config.yaml
n_layer: 16
d_model: 384
n_head: 6
n_kv_head: 3
head_dim: 32
d_mlp: 1024
vocab_size: 2231
activation: "swiglu"
norm: "rmsnorm"
norm_place: "pre"
norm_eps: 1e-05
positions: "rope"
rope_base: 10000.0
rope_fraction: 0.25
qk_norm: true
attn_scale: 0.414
bias: "none"
tie_embeddings: false
parallel_block: false
extras: ["value residuals", "a smear gate", "learned residual scales", "weighted sums over earlier layers", "capped logits"]
init: "normal"
init_std_qkv: 0.0198
init_std_o: 0.00494
init_std_up: 0.0198
init_std_down: 0.00214
optimizer: "muon_variant"
lr: 0.0201
lr_mult_o: 1.57
lr_mult_down: 2.0
beta1: 0.9
lr_head: 0.0051
warmup_steps: 0
schedule: "wsd"
decay_fraction: 1.0
decay_shape: "pow"
final_lr_fraction: 0.0
batch_tokens: 65536
seq_len: 1024
doc_mask: true
train_tokens: 352900000
steps: 5385
dataset: "wikipedia_en"
Each number is 200 + 40 x the weight over its row's rms, rounded and kept within 0 to 999. Layers, rows and columns count from 0. The size before them is the row's rms in percent of the matrix's.

# layer 4 attention value, 96x384, rms 0.0483, rows 42-46, columns 192-287
118,164,263,159,161,315,160,185,177,200,271,186,156,187,197,182,175,262,209,208,166,196,201,157,151,150,284,186,144,233,210,166,103,200,161,188,173,198,223,141,169,211,164,191,244,168,300,184,132,225,242,187,226,193,183,238,283,225,175,205,181,155,154,206,198,171,146,206,186,206,167,239,227,200,159,211,217,238,180,203,206,138,163,165,209,275,163,206,174,148,178,183,180,147,167,206,273
107,177,277,180,203,195,229,283,162,230,196,199,184,201,196,241,203,191,260,224,149,183,204,264,280,205,208,199,129,173,190,150,243,240,244,207,246,231,184,188,230,141,200,209,202,200,189,167,153,197,282,177,165,229,239,143,215,215,187,235,189,147,198,164,175,178,265,157,148,211,225,184,219,157,226,138,208,230,233,197,213,224,174,212,198,174,161,228,222,165,219,147,200,213,171,238,222
122,205,156,210,168,192,203,153,201,164,279,144,163,221,258,132,192,217,180,232,265,207,290,184,147,164,217,280,194,191,156,199,172,150,186,232,187,155,202,196,175,178,198,168,204,143,166,266,134,214,215,192,248,208,222,220,142,156,102,208,237,199,184,213,254,245,159,208,181,220,254,250,184,266,244,245,220,189,180,224,181,233,243,243,157,253,251,212,184,132,188,163,140,168,171,233,194
107,251,100,140,187,197,217,208,193,150,176,164,170,155,182,242,199,221,205,242,166,219,242,234,202,173,153,194,186,218,227,192,244,233,193,193,216,109,183,139,223,150,226,170,196,288,122,199,196,179,183,153,240,167,180,173,187,198,168,220,213,200,178,213,199,196,181,246,187,183,247,181,174,200,212,145,254,198,298,194,142,167,162,181,215,193,213,252,212,274,217,213,186,220,237,201,179
110,180,258,242,159,228,204,181,163,232,238,219,222,188,175,241,164,155,191,288,208,160,225,186,261,151,196,206,111,236,184,218,224,184,188,151,204,214,191,185,189,239,175,191,253,174,178,247,233,244,174,122,209,155,197,176,183,190,234,192,154,208,214,175,207,209,149,215,141,200,142,227,215,190,245,177,102,158,132,209,188,158,228,226,162,202,145,148,224,221,236,248,270,235,173,261,186
# layer 4 attention output (transposed), 192x384, rms 0.315, rows 74-78,106-110, columns 192-287
111,278,208,183,264,161,252,224,197,232,178,200,290,257,181,192,222,265,171,170,131,142,257,202,159,169,185,228,172,173,219,201,241,214,249,131,153,221,189,170,185,190,206,232,179,220,126,162,203,160,201,184,227,210,204,116,222,178,162,188,208,149,163,235,170,168,259,118,181,158,159,227,179,265,233,200,199,164,240,149,146,254,262,179,226,221,205,273,192,213,235,205,152,227,250,231,175
104,166,211,121,225,132,132,242,242,225,201,146,235,234,196,259,121,201,290,283,226,209,239,273,241,209,148,127,165,201,164,223,221,174,220,120,197,189,279,209,251,210,206,275,198,201,202,240,234,180,234,287,255,134,218,160,217,250,200,212,246,257,183,154,171,183,140,166,179,224,195,306,168,134,202,261,228,252,212,167,138,191,196,235,198,194,145,186,183,256,246,197,195,210,205,156,196
102,240,273,189,157,235,221,174,127,137,252,129,186,174,208,188,261,177,141,166,220,198,173,238,153,221,224,246,232,109,248,214,209,208,191,216,189,269,235,170,212,232,165,124,171,252,166,208,161,195,208,200,148,221,120,206,177,169,205,155,173,235,250,231,264,176,122,188,190,222,213,102,203,206,151,222,126,157,259,223,214,196,208,222,84,285,306,211,236,186,166,200,148,225,193,214,178
099,185,277,215,153,255,191,127,152,203,233,132,275,191,182,181,274,173,173,196,241,248,201,173,216,247,190,212,266,235,113,219,219,171,256,221,198,246,228,242,171,212,281,232,185,224,217,193,119,207,225,182,232,161,257,210,152,195,206,186,242,165,197,221,172,235,135,197,132,205,187,185,139,150,152,218,153,154,146,241,208,172,234,202,126,209,177,114,149,181,193,190,158,194,195,233,169
110,205,226,181,159,146,205,340,192,204,162,130,168,274,116,264,224,237,156,156,213,238,205,181,193,214,164,213,208,209,203,130,153,253,212,239,167,264,221,196,200,202,169,216,137,159,172,214,171,234,206,193,224,184,198,228,235,189,169,188,107,198,251,218,223,113,161,145,181,215,204,176,225,204,209,183,200,195,178,182,259,239,206,194,200,213,244,208,286,213,260,224,209,130,229,208,232
091,208,150,211,161,177,135,203,232,190,230,182,185,184,195,224,246,194,167,236,236,218,186,220,209,226,236,147,238,235,248,164,270,210,248,202,275,277,225,204,237,228,165,192,193,222,177,261,213,226,191,162,191,143,174,234,154,167,220,176,166,144,201,281,279,256,225,213,252,174,228,230,127,156,171,205,247,242,171,267,280,214,165,251,286,92,197,188,227,226,126,236,242,278,160,153,199
091,269,227,219,159,157,187,246,178,158,196,143,174,238,231,155,169,180,201,185,198,142,132,202,177,217,276,179,222,203,186,186,216,225,194,231,224,225,181,272,92,119,200,174,207,256,290,211,206,225,143,256,213,208,246,171,189,149,207,211,236,210,211,163,159,241,170,254,233,220,177,186,332,209,193,177,199,188,174,253,160,175,199,211,309,242,186,183,218,204,287,212,201,192,144,203,270
091,190,231,148,200,197,215,187,180,188,182,231,174,239,265,220,106,187,227,190,265,237,171,107,247,287,260,197,185,236,245,159,217,159,215,243,232,124,145,176,171,224,199,156,158,220,225,175,241,153,112,178,180,161,196,184,172,268,215,191,147,124,164,230,187,226,225,198,174,189,199,213,253,202,266,153,203,170,211,261,182,153,180,181,287,191,194,175,209,265,263,216,234,278,148,221,185
090,156,179,189,179,165,214,192,246,216,129,292,148,158,257,192,188,178,170,161,207,208,186,163,235,172,258,271,142,116,264,264,193,194,139,167,248,199,213,169,213,248,186,182,233,195,193,172,202,266,255,176,190,231,186,232,175,196,229,263,154,179,169,247,132,187,244,227,182,195,146,225,222,254,141,181,173,231,143,225,175,261,137,286,221,152,187,235,187,149,211,221,199,202,216,210,237
097,261,183,205,263,233,253,109,174,190,221,245,220,179,255,122,253,180,156,148,176,203,142,216,187,204,202,182,179,225,204,337,219,221,190,261,165,131,169,183,270,191,203,237,232,220,102,145,251,166,182,225,171,237,211,225,168,215,141,189,203,256,219,172,193,183,199,210,223,218,247,203,183,211,251,191,242,153,181,190,160,231,173,163,251,205,133,163,219,241,127,196,204,208,221,139,184